Weights of a small transformer language model: tied embeddings.
Each number is 200 + 30 x the weight over its row's rms, rounded and kept within 0 to 999. Layers, rows and columns count from 0. The size before them is the row's rms in percent of the matrix's.

# down: layer 7 MLP down (transposed), 832x320, rms 0.0377, rows 486-540, columns 0-39
# gate: layer 7 MLP gate, 832x320, rms 0.0401, rows 487-540, columns 0-39
# up: layer 7 MLP up, 832x320, rms 0.041, rows 487-540, columns 0-39
down486,093,205,268,170,156,242,202,229,197,236,217,205,233,207,182,154,138,184,200,175,190,183,176,189,206,207,170,198,202,189,188,168,161,235,239,175,236,164,219,236,221
gate487,094,205,181,212,160,224,214,160,244,192,280,201,210,198,206,222,213,160,164,207,191,213,179,251,200,227,229,234,201,173,182,180,266,209,217,203,180,242,197,220,231
up487,093,187,224,175,197,185,178,186,187,221,197,238,259,178,243,233,228,177,198,183,143,240,158,256,157,183,189,221,199,206,176,183,211,179,210,197,250,184,226,216,189
down487,095,167,221,189,187,211,225,186,177,241,230,216,185,203,209,243,234,229,178,165,193,210,211,140,216,186,223,195,186,177,236,229,204,250,145,276,198,180,237,169,169
gate488,103,228,187,209,245,244,216,211,210,160,246,171,143,222,194,177,199,201,238,234,222,230,222,212,180,225,242,234,170,151,181,228,257,215,222,153,177,215,218,182,206
up488,108,204,248,176,204,196,149,167,260,200,235,211,208,206,227,224,225,191,166,256,263,130,222,226,215,191,206,202,233,194,233,146,242,190,213,217,225,209,195,230,238
down488,110,187,211,218,200,179,200,211,224,198,224,218,135,187,239,177,164,215,200,162,178,236,202,242,154,238,181,182,203,174,215,250,199,194,214,184,210,216,183,178,217
gate489,099,166,209,246,160,208,270,244,147,209,230,162,208,222,203,200,192,196,155,244,198,204,159,186,231,226,227,202,198,157,188,232,161,135,170,193,167,172,201,237,166
up489,108,282,192,248,231,200,199,200,185,238,155,253,200,225,127,195,214,242,173,159,193,222,190,169,190,214,239,180,145,140,176,240,149,190,173,166,175,229,193,234,232
down489,102,192,178,192,222,192,167,164,239,168,193,187,195,214,161,232,197,192,188,203,187,207,208,185,233,130,254,120,252,191,152,184,228,198,199,188,155,211,274,197,209
gate490,100,157,177,207,191,263,171,195,184,177,198,188,230,204,156,187,195,222,212,163,196,199,204,231,183,182,234,195,207,197,217,179,173,170,185,195,172,212,174,220,178
up490,095,171,232,167,143,188,231,243,163,223,222,199,203,190,195,201,222,178,202,223,204,230,259,212,215,157,213,211,264,185,265,161,227,160,277,231,213,179,202,151,224
down490,097,199,175,190,236,181,201,192,201,235,177,190,184,194,205,173,206,197,148,200,202,156,206,196,178,205,219,213,196,199,184,213,199,230,203,170,138,179,218,217,216
gate491,103,176,209,190,244,189,166,197,208,150,254,189,175,200,232,143,228,202,183,192,246,191,206,234,179,207,182,204,256,199,213,212,208,181,176,232,211,185,209,253,180
up491,102,183,234,181,229,147,175,169,188,168,162,210,222,259,175,239,200,170,205,185,197,173,170,182,215,196,172,217,189,240,157,178,222,213,176,215,219,255,218,218,206
down491,108,243,189,169,177,186,225,234,156,197,234,222,168,152,167,189,194,216,223,160,217,158,210,174,148,167,177,220,171,172,150,129,162,179,182,191,192,205,214,183,199
gate492,106,240,177,198,198,181,253,217,160,179,210,152,139,164,240,199,249,207,193,192,163,212,192,187,248,242,224,141,142,134,215,164,160,179,244,261,135,204,196,220,196
up492,105,233,221,169,194,176,199,163,211,188,218,185,188,233,222,220,210,197,198,129,201,142,209,184,196,174,225,219,154,179,188,201,183,175,186,217,204,177,230,191,136
down492,104,195,220,193,211,158,165,187,204,214,236,175,214,242,203,154,206,201,251,234,146,217,150,227,232,221,197,195,196,204,217,165,199,198,205,216,148,158,210,231,147
gate493,099,123,188,187,185,221,135,196,172,240,216,184,157,162,205,224,179,249,122,126,226,196,157,152,159,155,230,233,209,162,206,142,206,202,217,190,249,205,242,183,201
up493,095,186,172,191,226,208,183,123,196,187,234,202,195,163,181,212,203,197,193,180,211,173,188,188,172,184,204,207,134,224,207,183,241,183,205,181,211,219,155,211,190
down493,099,207,220,184,189,143,187,189,252,227,243,240,122,173,223,176,197,230,216,209,232,235,172,155,218,121,206,226,177,222,221,188,223,185,228,200,193,195,221,196,212
gate494,105,196,252,252,216,204,198,153,261,261,226,167,202,222,196,164,213,194,161,228,196,213,188,168,216,183,229,161,249,166,164,191,198,173,198,215,244,130,232,211,214
up494,096,111,193,193,212,210,211,231,170,205,186,235,182,188,218,168,175,181,251,195,209,190,234,171,182,186,200,233,217,213,186,187,264,247,184,196,186,273,184,157,178
down494,099,233,195,173,169,209,204,178,207,170,213,230,197,170,232,174,223,258,149,182,222,177,224,261,239,228,207,195,177,205,177,213,198,175,244,218,168,200,198,207,246
gate495,108,222,191,152,164,219,234,190,199,218,166,290,180,221,192,214,242,173,219,178,164,183,235,253,221,225,172,187,226,167,162,241,195,186,189,247,198,222,169,154,175
up495,107,241,241,189,209,181,146,181,259,205,200,167,258,180,197,204,176,189,217,202,228,148,197,188,163,179,187,198,212,258,153,179,257,148,219,251,207,242,184,226,210
down495,106,165,183,179,229,257,244,135,252,218,250,165,204,233,241,179,188,204,180,203,231,149,222,238,192,201,179,175,185,209,209,220,205,242,219,238,218,184,171,203,203
gate496,095,250,172,192,163,244,221,229,184,185,162,196,176,285,166,198,234,191,253,200,212,195,209,202,246,188,174,194,182,199,188,219,192,231,131,206,245,229,190,214,136
up496,104,178,189,231,218,193,206,163,163,186,191,227,271,231,194,222,197,217,232,223,169,248,213,203,121,215,158,171,134,258,166,169,176,198,216,222,212,162,199,207,159
down496,107,167,182,218,298,213,195,186,207,219,218,212,180,178,206,135,168,244,225,204,176,194,269,155,232,189,224,219,195,214,244,229,214,150,239,171,268,195,215,205,249
gate497,091,218,171,235,162,174,207,175,158,184,183,181,186,207,225,203,190,245,171,206,186,194,135,142,190,187,163,263,200,192,144,219,205,170,188,204,180,252,172,186,167
up497,086,212,167,265,185,171,215,215,198,232,185,193,221,212,118,254,183,194,228,126,200,158,239,219,205,173,185,187,170,217,250,221,194,182,170,222,217,161,266,203,200
down497,091,213,215,210,190,221,208,193,218,144,202,219,214,180,249,146,212,208,214,238,186,252,229,243,190,163,177,215,204,223,166,181,222,250,216,283,239,156,163,199,228
gate498,098,237,256,264,187,224,199,193,173,191,277,157,141,164,213,219,190,144,216,242,179,221,188,233,154,255,189,185,188,161,208,210,212,194,211,216,186,226,305,155,200
up498,097,216,169,159,279,184,164,263,153,202,193,157,188,144,124,190,203,247,221,174,157,188,182,192,176,181,213,208,197,179,159,166,272,234,145,208,224,174,157,215,178
down498,100,187,177,187,136,191,178,176,253,198,156,229,160,198,227,203,174,217,173,221,232,247,195,206,184,224,171,219,189,242,221,227,205,216,205,212,233,207,188,177,182
gate499,099,220,183,173,226,197,149,205,265,196,215,161,208,254,223,216,222,194,234,226,204,172,155,173,198,178,207,215,212,172,205,228,123,224,176,162,224,211,205,161,182
up499,101,206,154,208,216,191,166,179,188,228,199,199,142,198,210,221,151,181,172,173,172,221,175,249,252,197,225,223,132,179,220,217,198,221,236,181,186,206,176,221,234
down499,100,191,153,203,184,197,181,232,264,170,234,206,247,210,203,217,224,182,200,188,218,171,228,240,177,208,215,222,205,209,142,187,207,190,172,170,178,173,232,164,187
gate500,102,202,191,173,230,136,196,203,239,185,174,169,176,233,219,211,205,236,225,201,187,208,185,234,218,193,171,183,266,245,217,214,223,162,288,171,201,248,230,226,180
up500,100,237,235,198,222,209,233,179,172,185,187,182,211,189,189,177,179,253,170,184,202,163,155,185,214,266,204,190,152,181,199,193,201,224,234,214,215,224,197,160,171
down500,104,167,137,215,150,158,195,250,227,256,170,188,189,220,214,167,189,176,227,257,159,179,176,234,148,132,173,186,170,200,227,244,173,190,232,189,171,150,199,259,190
gate501,103,202,214,259,155,199,231,177,220,188,194,222,208,176,212,181,194,225,172,233,177,233,199,204,195,219,163,138,206,206,162,228,176,154,236,251,243,218,202,194,181
up501,107,191,214,215,214,232,163,223,180,175,234,219,156,237,215,264,157,194,214,233,245,179,185,218,272,208,268,153,245,253,190,153,242,211,189,171,208,209,212,260,212
down501,104,241,143,215,188,205,118,177,172,188,240,186,174,163,199,205,231,187,223,222,176,280,199,196,174,172,277,181,198,219,240,224,210,165,173,224,278,277,180,158,190
gate502,103,167,141,185,196,149,188,167,149,162,213,206,233,226,180,237,205,243,218,217,216,219,209,181,194,178,212,214,208,195,163,239,163,224,228,126,147,216,195,146,197
up502,102,242,262,156,181,214,201,229,170,169,254,195,187,215,218,177,220,198,205,218,199,167,229,192,203,208,250,165,190,204,167,184,206,183,221,174,172,201,204,191,185
down502,096,176,253,188,178,180,235,247,148,202,219,232,243,178,179,205,230,218,236,218,259,191,234,176,221,209,180,238,224,172,187,174,213,233,158,219,240,203,178,240,234
gate503,104,173,182,232,214,202,195,222,200,208,183,129,156,201,192,221,175,178,119,225,194,193,228,187,210,162,207,194,242,186,217,240,152,192,225,236,202,263,205,184,179
up503,098,202,205,218,199,163,160,217,200,186,201,198,210,169,205,188,196,235,159,194,205,205,256,169,178,190,172,206,215,175,196,199,206,239,234,160,184,214,142,200,182
down503,101,184,223,200,187,188,223,181,190,200,193,187,159,209,200,185,205,194,210,195,194,156,198,176,270,211,201,198,160,252,202,187,226,185,232,196,175,180,228,177,221
gate504,100,205,197,195,227,223,226,173,195,158,211,204,191,206,169,273,157,196,213,192,204,229,208,152,182,203,215,231,239,185,185,197,199,194,215,191,172,245,207,138,220
up504,101,178,158,233,180,174,197,245,128,178,160,218,237,196,189,215,244,241,195,226,189,234,219,192,172,188,187,177,189,220,169,194,227,202,186,190,238,229,236,191,232
down504,102,210,221,203,205,191,161,138,187,164,222,229,205,221,238,140,212,145,256,174,181,162,211,235,211,181,216,165,174,184,161,230,204,194,217,192,166,180,213,243,238
gate505,107,187,214,238,202,228,186,195,245,202,141,194,194,211,210,260,243,224,194,239,227,201,225,221,217,268,200,146,230,214,243,261,185,206,204,193,246,180,182,227,215
up505,101,187,180,253,223,207,209,203,172,230,247,141,200,208,187,248,180,150,168,211,251,198,246,220,231,247,224,175,160,204,188,185,188,237,176,165,237,179,243,189,173
down505,100,156,207,157,154,209,217,222,264,166,154,221,185,229,216,167,166,185,198,166,214,174,167,201,227,216,224,229,265,212,263,235,256,232,179,243,193,208,177,164,220
gate506,093,201,166,308,157,291,207,163,229,163,235,221,199,201,202,236,229,152,168,125,211,207,192,159,197,203,213,203,195,165,198,207,197,246,215,218,198,180,190,171,204
up506,112,212,158,250,184,189,202,233,204,192,206,153,227,198,164,224,191,196,176,190,223,280,207,157,189,223,171,165,242,190,182,222,235,240,199,258,196,207,186,222,183
down506,102,219,220,155,228,128,136,228,167,237,126,217,220,207,239,145,210,230,226,255,147,169,193,198,208,178,217,188,219,229,142,262,162,235,166,206,234,188,189,180,187
gate507,106,168,185,166,204,231,195,213,246,214,214,160,180,248,213,179,191,166,168,134,252,178,213,207,201,210,216,221,178,147,267,205,203,207,225,162,192,213,218,170,195
up507,118,192,219,248,262,164,219,263,235,256,106,184,198,173,218,221,214,207,212,230,252,201,131,266,219,223,174,266,244,233,189,182,207,186,203,246,259,148,199,228,259
down507,099,199,230,231,175,162,182,178,184,197,214,215,236,229,192,213,210,213,197,195,178,169,142,233,252,177,190,155,196,223,215,201,145,178,184,188,202,166,186,223,192
gate508,115,178,211,208,237,161,283,190,207,164,166,228,173,220,205,136,212,167,232,227,220,226,247,178,187,139,181,236,246,177,159,237,222,187,181,180,166,207,169,200,215
up508,120,128,226,229,199,192,246,184,175,241,178,194,153,254,246,142,225,242,258,212,179,219,196,224,187,156,186,252,192,240,229,230,194,186,224,183,184,178,179,196,235
down508,117,203,196,154,198,205,214,143,246,240,190,227,119,179,189,178,183,153,188,217,186,188,258,174,210,212,237,169,240,180,178,237,192,202,232,174,176,233,136,184,235
gate509,104,219,188,186,156,194,231,228,208,179,201,196,195,247,175,161,186,186,203,239,170,146,201,187,179,205,205,219,212,181,136,186,219,237,185,216,191,222,233,220,198
up509,099,169,166,246,228,232,226,192,190,201,193,181,230,248,235,193,220,199,222,169,217,153,154,259,208,188,236,183,201,199,224,229,231,146,148,232,210,188,209,216,235
down509,104,172,147,182,212,175,143,215,133,199,176,200,173,189,183,185,232,220,160,234,183,250,230,143,180,235,216,194,215,241,172,141,220,256,200,220,184,155,208,165,179
gate510,099,226,206,206,209,208,207,198,160,216,211,240,204,196,249,156,196,222,141,231,187,262,232,248,237,144,196,175,261,182,161,240,180,170,200,193,216,232,192,183,185
up510,096,178,235,236,204,200,218,204,201,247,179,207,256,197,196,210,209,160,168,161,251,232,160,183,226,189,203,240,179,195,192,170,176,213,201,195,210,141,240,234,245
down510,097,229,208,189,228,186,219,244,195,203,206,203,233,211,210,164,151,197,225,279,158,185,206,241,217,184,134,166,242,240,219,170,262,232,184,168,204,197,206,218,171
gate511,107,205,149,192,209,212,235,159,202,165,226,200,198,187,208,220,179,172,185,150,234,209,190,214,207,244,197,147,211,209,206,194,205,249,186,156,180,180,215,224,151
up511,109,207,206,183,216,148,150,252,214,227,164,211,179,215,224,228,186,227,156,190,171,192,180,194,212,218,233,195,229,242,183,190,203,168,173,210,205,200,200,165,233
down511,088,194,239,205,213,224,194,189,191,202,147,198,228,235,187,215,202,218,199,161,188,189,227,162,244,167,210,203,226,183,202,206,186,199,177,233,195,201,155,159,183
gate512,100,184,212,212,192,158,232,153,187,226,233,228,169,231,148,139,223,233,153,198,146,205,222,144,156,178,198,182,182,217,140,188,192,185,162,228,262,195,235,196,257
up512,091,204,210,227,228,107,204,247,189,209,170,185,229,183,226,166,202,203,171,183,231,264,233,196,151,170,184,208,263,202,212,237,197,214,226,183,218,196,198,201,162
down512,096,200,193,180,239,230,174,218,216,261,250,150,189,245,256,245,182,204,140,218,170,197,160,157,260,239,211,201,147,178,220,244,214,213,172,216,145,219,193,194,174
gate513,101,207,180,227,227,256,154,120,216,251,219,226,197,203,180,214,187,249,242,253,241,212,221,239,283,178,209,133,200,158,196,182,209,166,233,174,209,161,239,215,228
up513,103,205,220,201,178,147,199,214,243,246,256,215,129,184,172,186,207,278,164,175,256,141,167,205,162,154,208,247,143,225,242,212,271,230,210,205,169,225,200,167,153
down513,103,237,193,206,203,146,195,158,200,207,226,196,191,119,205,206,192,219,188,186,229,199,209,196,135,206,212,160,250,239,217,192,205,207,201,165,238,152,187,199,246
gate514,102,221,222,165,186,188,164,154,193,199,186,199,210,218,175,228,240,209,235,152,225,165,169,153,216,167,199,169,233,158,199,225,180,200,174,159,175,199,224,264,210
up514,103,253,206,236,165,234,172,170,199,154,234,194,229,180,167,212,203,167,204,171,182,221,164,136,178,311,187,232,177,186,186,228,171,174,166,186,168,200,230,198,182
down514,104,163,230,129,159,201,219,199,174,226,238,223,187,208,201,180,219,211,175,182,222,200,173,219,171,197,161,172,177,189,206,171,192,231,225,238,199,202,177,230,164
gate515,099,173,231,216,186,166,177,220,259,195,167,210,217,187,196,187,190,229,215,203,195,165,235,172,195,199,200,191,248,215,261,247,187,221,235,213,180,196,224,207,205
up515,101,159,203,138,177,196,203,172,202,171,253,216,297,204,201,202,215,163,243,185,212,237,239,148,198,166,195,177,240,228,224,181,97,211,179,192,247,248,185,247,188
down515,094,163,162,185,178,240,198,197,167,233,231,154,180,174,222,249,202,237,217,176,162,201,196,235,238,220,259,169,163,217,214,223,234,124,228,212,256,202,216,217,165
gate516,109,163,227,169,235,259,198,165,232,264,236,221,210,128,172,215,157,238,172,285,196,143,178,209,239,210,194,154,214,232,173,264,185,161,244,215,224,219,192,208,213
up516,102,192,210,217,164,166,235,219,239,212,175,163,191,214,238,218,210,204,235,198,177,183,222,184,183,223,189,189,157,220,213,174,261,109,172,216,256,147,206,220,158
down516,105,189,292,204,240,234,198,229,223,174,215,200,209,226,144,210,184,178,205,207,224,254,190,203,198,234,199,188,204,220,179,192,143,243,211,219,192,206,181,256,184
gate517,100,225,182,206,194,173,131,203,190,252,180,202,191,193,238,195,184,213,195,190,197,237,189,219,222,148,178,181,184,209,206,184,155,210,188,179,190,178,245,191,210
up517,104,177,204,190,195,209,204,186,184,165,140,207,113,212,227,170,202,234,180,228,193,224,230,240,168,173,212,195,200,191,216,254,196,165,169,216,197,174,165,166,196
down517,106,210,190,170,199,177,154,208,215,216,198,215,235,174,236,215,242,197,181,179,157,231,176,174,184,244,174,174,181,210,230,209,173,144,199,210,206,195,201,231,207
gate518,104,254,167,149,244,218,176,196,229,163,179,207,197,171,165,253,195,168,178,223,166,190,180,142,218,201,197,135,181,200,213,151,145,209,189,221,226,190,193,200,173
up518,107,215,200,223,200,154,219,252,277,224,189,228,178,170,230,202,184,228,223,194,251,177,177,241,259,187,215,182,198,189,196,131,255,220,169,255,202,161,203,158,144
down518,109,200,220,174,158,219,172,233,171,211,237,193,176,141,145,224,152,155,199,168,248,165,173,236,130,253,159,180,198,216,218,161,160,174,212,182,201,183,161,170,198
gate519,105,204,194,210,207,197,186,180,187,213,239,206,153,204,185,254,206,177,232,184,206,197,223,256,215,165,263,183,192,254,174,161,248,195,248,173,205,220,231,193,200
up519,096,173,232,210,156,221,257,188,254,200,204,232,186,191,176,208,188,188,213,147,176,167,157,212,218,204,161,253,220,167,211,236,165,199,207,210,188,202,178,178,250
down519,102,222,220,229,222,172,226,137,208,201,181,186,214,187,227,199,250,208,258,203,210,166,180,200,188,209,184,161,205,204,180,156,190,200,221,225,184,217,174,196,201
gate520,109,185,154,224,228,179,188,240,168,171,200,192,169,249,178,183,274,160,186,189,251,209,127,193,258,175,182,186,256,168,218,244,210,217,158,176,206,168,220,179,146
up520,094,228,167,169,160,242,192,230,222,206,253,178,186,175,239,174,198,153,225,201,155,204,215,257,286,270,222,187,221,226,217,187,182,238,204,260,175,201,172,121,176
down520,103,276,199,218,168,145,205,227,193,219,154,221,205,199,150,175,242,214,216,180,214,163,266,197,167,116,237,204,196,193,239,170,180,198,272,193,228,230,232,248,165
gate521,095,206,178,126,248,182,227,154,206,245,243,179,151,229,216,152,167,212,231,177,247,163,191,225,144,193,171,189,222,167,186,158,221,187,182,189,209,249,171,156,151
up521,095,232,198,200,167,183,232,241,224,216,202,174,272,189,227,209,176,187,219,205,185,196,170,229,188,180,203,200,176,190,221,218,215,207,176,142,183,206,247,212,173
down521,096,224,260,210,200,220,210,192,124,244,185,189,256,226,220,186,165,228,180,238,176,224,207,250,234,257,179,183,234,262,197,148,232,205,196,172,174,196,223,198,194
gate522,100,152,246,197,217,237,207,153,226,169,203,143,178,178,190,285,227,155,213,155,216,220,233,227,166,168,195,210,193,155,213,180,213,199,180,217,219,191,242,94,182
up522,094,156,185,233,143,256,194,214,218,179,217,217,223,184,199,196,173,211,255,193,227,185,202,173,122,179,238,211,231,193,211,198,194,185,233,184,143,213,170,194,209
down522,094,239,206,210,207,185,269,194,197,214,213,184,145,176,210,197,235,213,189,196,197,156,220,206,222,207,163,204,170,170,226,202,181,160,230,196,258,221,214,123,190
gate523,102,178,193,191,256,198,185,243,151,185,170,229,202,148,213,155,244,208,217,222,190,207,247,187,242,217,186,211,203,231,271,281,194,192,209,164,174,193,214,172,194
up523,097,185,214,201,218,231,202,232,223,201,202,190,185,192,197,284,188,184,186,210,184,219,115,221,188,232,190,238,133,150,245,179,120,164,246,155,211,252,198,192,180
down523,102,252,216,198,205,174,175,233,165,184,156,227,196,248,213,211,220,156,144,168,208,233,193,192,239,214,161,191,238,217,218,236,143,223,217,194,170,206,173,172,194
gate524,095,173,168,202,204,249,187,219,206,215,179,224,191,238,232,181,207,154,215,221,191,155,255,191,216,176,182,189,230,152,197,236,176,179,197,230,235,174,219,212,212
up524,116,205,209,183,166,158,219,190,184,168,239,200,214,206,258,194,253,149,273,208,243,180,217,199,204,185,231,197,286,187,162,193,257,172,181,149,230,201,222,187,184
down524,107,254,194,228,166,204,244,218,157,192,186,183,213,207,203,164,151,182,218,192,168,183,144,189,193,171,254,200,222,193,266,208,193,218,227,227,174,249,187,134,237
gate525,109,248,181,222,220,226,174,214,190,203,284,209,199,208,161,241,188,203,250,204,195,193,213,262,235,154,223,193,230,205,230,171,211,175,182,181,229,201,171,192,188
up525,098,208,228,187,207,185,203,166,195,192,212,189,276,186,184,236,237,241,208,128,203,154,186,200,210,250,220,175,222,243,219,187,216,233,218,171,203,179,224,260,138
down525,106,210,180,189,225,163,162,171,229,224,136,151,182,182,149,158,220,219,158,249,200,188,192,144,211,141,228,190,205,227,206,179,148,148,178,189,229,184,238,185,200
gate526,103,205,176,233,203,224,184,233,157,252,165,169,161,199,208,217,227,185,204,181,169,170,183,167,182,172,247,241,172,173,207,150,205,175,182,234,187,154,200,212,260
up526,101,182,252,186,219,221,235,224,207,223,218,198,256,159,209,241,218,226,239,138,202,147,178,235,177,196,210,163,203,202,253,237,205,225,234,165,200,234,231,187,213
down526,104,236,230,177,210,150,191,149,176,169,244,212,140,163,238,182,205,182,148,217,202,206,192,185,167,223,188,189,207,223,201,200,94,184,190,180,239,245,221,201,178
gate527,099,140,148,212,242,190,234,232,223,208,185,204,212,245,229,203,139,200,214,162,199,194,187,197,176,160,179,189,170,217,230,223,161,214,218,177,178,179,189,191,246
up527,096,217,218,206,125,208,213,203,164,209,207,247,232,237,160,189,176,215,201,222,202,150,182,167,194,211,163,238,194,153,228,184,211,169,178,185,196,201,213,227,202
down527,107,164,224,192,233,203,171,198,177,154,218,182,205,158,211,200,212,193,219,269,241,223,248,167,199,170,243,188,220,173,200,192,215,189,173,196,213,192,203,209,134
gate528,102,185,255,261,176,191,195,187,171,195,223,115,141,198,179,163,246,229,178,216,209,219,178,197,186,202,195,236,236,209,228,184,205,170,184,165,153,269,218,166,208
up528,101,204,214,175,196,221,214,233,213,248,200,183,213,256,211,192,258,232,170,181,246,215,188,150,175,141,195,204,251,221,324,239,150,199,186,231,186,187,202,203,236
down528,105,156,232,236,212,169,212,153,179,188,214,239,200,175,213,136,173,222,221,227,196,198,204,176,226,214,171,183,224,124,142,185,202,215,242,240,190,180,185,182,193
gate529,102,190,226,195,154,193,219,199,193,175,231,196,204,160,190,192,224,217,201,128,220,220,233,217,228,166,180,125,234,223,228,183,206,196,209,220,247,152,212,197,233
up529,099,208,201,240,195,227,213,184,267,161,232,179,172,186,219,188,194,192,153,219,199,176,232,176,223,213,199,245,216,215,208,186,247,217,194,190,174,211,240,231,207
down529,095,209,231,203,188,216,186,202,190,199,222,193,156,196,251,180,212,231,214,145,250,215,194,205,169,215,223,218,195,223,227,166,172,204,173,175,199,179,174,211,203
gate530,103,218,142,220,225,237,267,214,277,187,259,178,183,192,226,191,148,234,179,159,213,177,196,166,227,197,203,241,196,211,159,149,218,250,172,155,160,195,206,247,179
up530,103,221,186,180,209,190,216,192,229,271,147,202,166,205,275,215,198,220,201,138,214,229,140,224,199,234,183,182,210,211,231,224,197,196,211,172,190,207,166,250,216
down530,100,251,233,237,226,211,156,223,199,189,237,193,224,209,160,174,210,200,176,222,252,193,216,173,217,162,175,232,191,188,222,141,237,212,171,172,150,172,202,172,196
gate531,098,248,239,212,204,189,160,253,225,206,255,152,203,246,189,197,228,243,180,196,195,225,204,150,166,199,121,218,215,195,217,189,226,197,222,216,220,205,208,204,162
up531,093,182,173,205,215,211,173,210,243,186,142,178,230,166,206,180,230,212,221,182,210,140,176,230,193,203,186,222,217,197,175,185,191,182,293,220,244,203,240,199,178
down531,094,253,242,169,177,209,229,194,158,222,215,208,214,228,170,207,161,204,189,212,214,189,186,170,240,221,234,258,202,197,210,237,225,220,153,214,196,169,212,206,213
gate532,100,244,191,171,244,209,159,196,152,219,200,187,145,182,194,174,159,289,251,233,202,210,204,203,200,157,185,109,206,186,208,229,195,238,210,172,222,210,223,219,154
up532,092,190,215,282,238,187,219,138,190,177,160,210,216,193,183,196,218,272,216,207,234,230,171,222,202,225,159,214,190,198,187,210,210,194,185,233,169,206,179,98,216
down532,097,216,259,145,156,217,187,257,208,264,219,216,241,179,198,161,231,195,221,221,182,196,228,209,236,113,222,209,204,196,169,233,156,206,171,196,189,132,171,204,200
gate533,095,207,239,223,196,223,171,164,191,187,169,188,218,221,152,164,164,207,188,235,181,207,212,272,193,165,250,154,213,202,183,197,225,199,140,238,163,225,211,238,165
up533,088,215,188,191,203,196,172,198,189,174,134,202,187,201,197,218,245,176,192,209,172,221,202,139,197,225,194,128,182,209,193,208,243,231,192,215,213,188,191,226,150
down533,092,241,205,233,214,219,139,191,219,208,222,198,250,145,197,193,199,218,214,184,189,167,171,194,209,217,226,189,179,149,209,164,250,199,210,220,158,225,161,196,224
gate534,107,241,213,206,190,182,182,169,174,202,199,228,171,203,201,140,189,175,146,191,197,178,140,179,210,180,187,145,171,172,191,165,226,192,138,145,140,213,158,171,206
up534,098,144,162,235,213,229,250,188,139,127,195,213,179,232,191,248,275,168,224,161,198,207,190,154,190,210,223,226,138,238,240,175,209,233,186,234,161,175,195,214,191
down534,103,200,216,187,165,184,179,190,178,188,214,204,223,217,170,168,209,239,196,162,177,168,211,216,221,198,195,213,212,157,176,225,259,178,129,183,228,208,171,214,176
gate535,100,189,211,171,190,205,240,227,243,279,192,231,233,216,155,206,174,217,197,222,203,237,222,224,212,239,206,165,191,246,179,217,256,203,218,254,184,170,235,266,211
up535,094,202,196,232,207,207,183,229,259,203,142,216,198,241,225,215,211,200,219,220,218,175,209,172,243,191,237,201,239,215,248,230,220,226,221,202,207,205,248,193,264
down535,099,164,197,241,189,156,140,212,140,177,158,199,239,173,261,217,203,208,175,135,193,169,184,246,180,186,199,234,177,189,194,214,210,157,140,186,196,209,227,238,198
gate536,103,203,199,182,217,221,200,187,203,177,238,163,173,174,229,157,208,192,184,245,186,195,192,227,215,272,201,230,223,169,215,209,152,240,235,232,216,195,175,202,231
up536,109,183,214,200,209,201,200,151,205,166,251,213,218,257,255,192,214,211,236,147,222,203,242,188,153,172,229,263,236,227,186,185,231,253,238,173,262,227,204,177,184
down536,105,230,201,181,239,221,217,223,208,232,222,215,186,216,186,226,194,224,231,188,205,186,196,203,218,177,212,216,199,241,198,179,128,177,185,167,162,209,194,151,175
gate537,103,235,204,223,250,185,233,185,231,216,222,235,167,184,182,201,262,237,226,232,227,152,226,234,185,236,199,162,200,195,175,201,167,170,216,203,183,207,202,258,242
up537,099,153,195,234,146,191,188,122,192,174,221,178,157,212,188,217,139,247,234,193,190,227,204,155,228,189,260,185,202,202,203,196,185,137,241,185,241,169,248,227,216
down537,102,161,213,195,158,177,174,214,246,166,167,207,214,192,180,190,222,161,194,180,181,212,186,245,242,200,193,165,222,178,163,199,287,243,268,137,224,175,183,208,199
gate538,096,238,245,210,271,244,163,262,185,252,210,184,219,243,214,192,248,264,204,216,230,169,174,212,196,159,205,163,261,127,233,271,196,144,213,172,147,218,208,207,195
up538,103,203,215,176,237,261,209,193,228,254,187,201,145,252,215,187,238,196,192,193,148,267,209,132,224,179,230,214,182,163,223,188,185,210,209,204,240,229,206,196,199
down538,098,156,248,179,222,213,180,180,208,165,254,174,190,181,201,172,220,186,217,208,184,216,212,229,178,190,167,184,200,242,167,242,225,258,227,165,251,197,238,180,166
gate539,101,259,179,160,171,190,208,191,155,159,202,157,163,238,184,207,237,223,164,208,187,203,214,183,190,188,196,170,150,165,202,215,215,162,189,227,161,258,140,161,173
up539,099,281,175,187,228,208,206,162,229,189,193,169,223,154,177,214,241,222,159,193,246,180,184,205,150,225,222,218,249,190,233,129,176,230,233,229,178,179,174,209,202
down539,096,177,197,184,242,186,222,239,141,201,177,168,227,198,162,187,190,175,218,200,222,183,174,165,172,241,175,161,198,151,242,176,155,178,142,180,214,175,257,222,201
gate540,107,189,196,216,266,231,198,207,187,184,245,249,182,200,175,203,213,187,160,203,202,234,202,186,214,244,153,238,234,179,240,189,226,172,231,200,135,204,217,224,197
up540,099,192,182,217,218,192,151,220,191,205,240,236,209,144,160,222,238,182,206,230,167,134,130,183,204,227,197,124,204,253,170,221,221,273,223,190,168,200,167,153,218
down540,105,232,153,222,196,171,214,182,186,263,209,180,185,214,214,181,240,190,201,180,163,195,201,187,222,163,163,228,201,246,220,199,193,190,223,187,219,191,179,197,234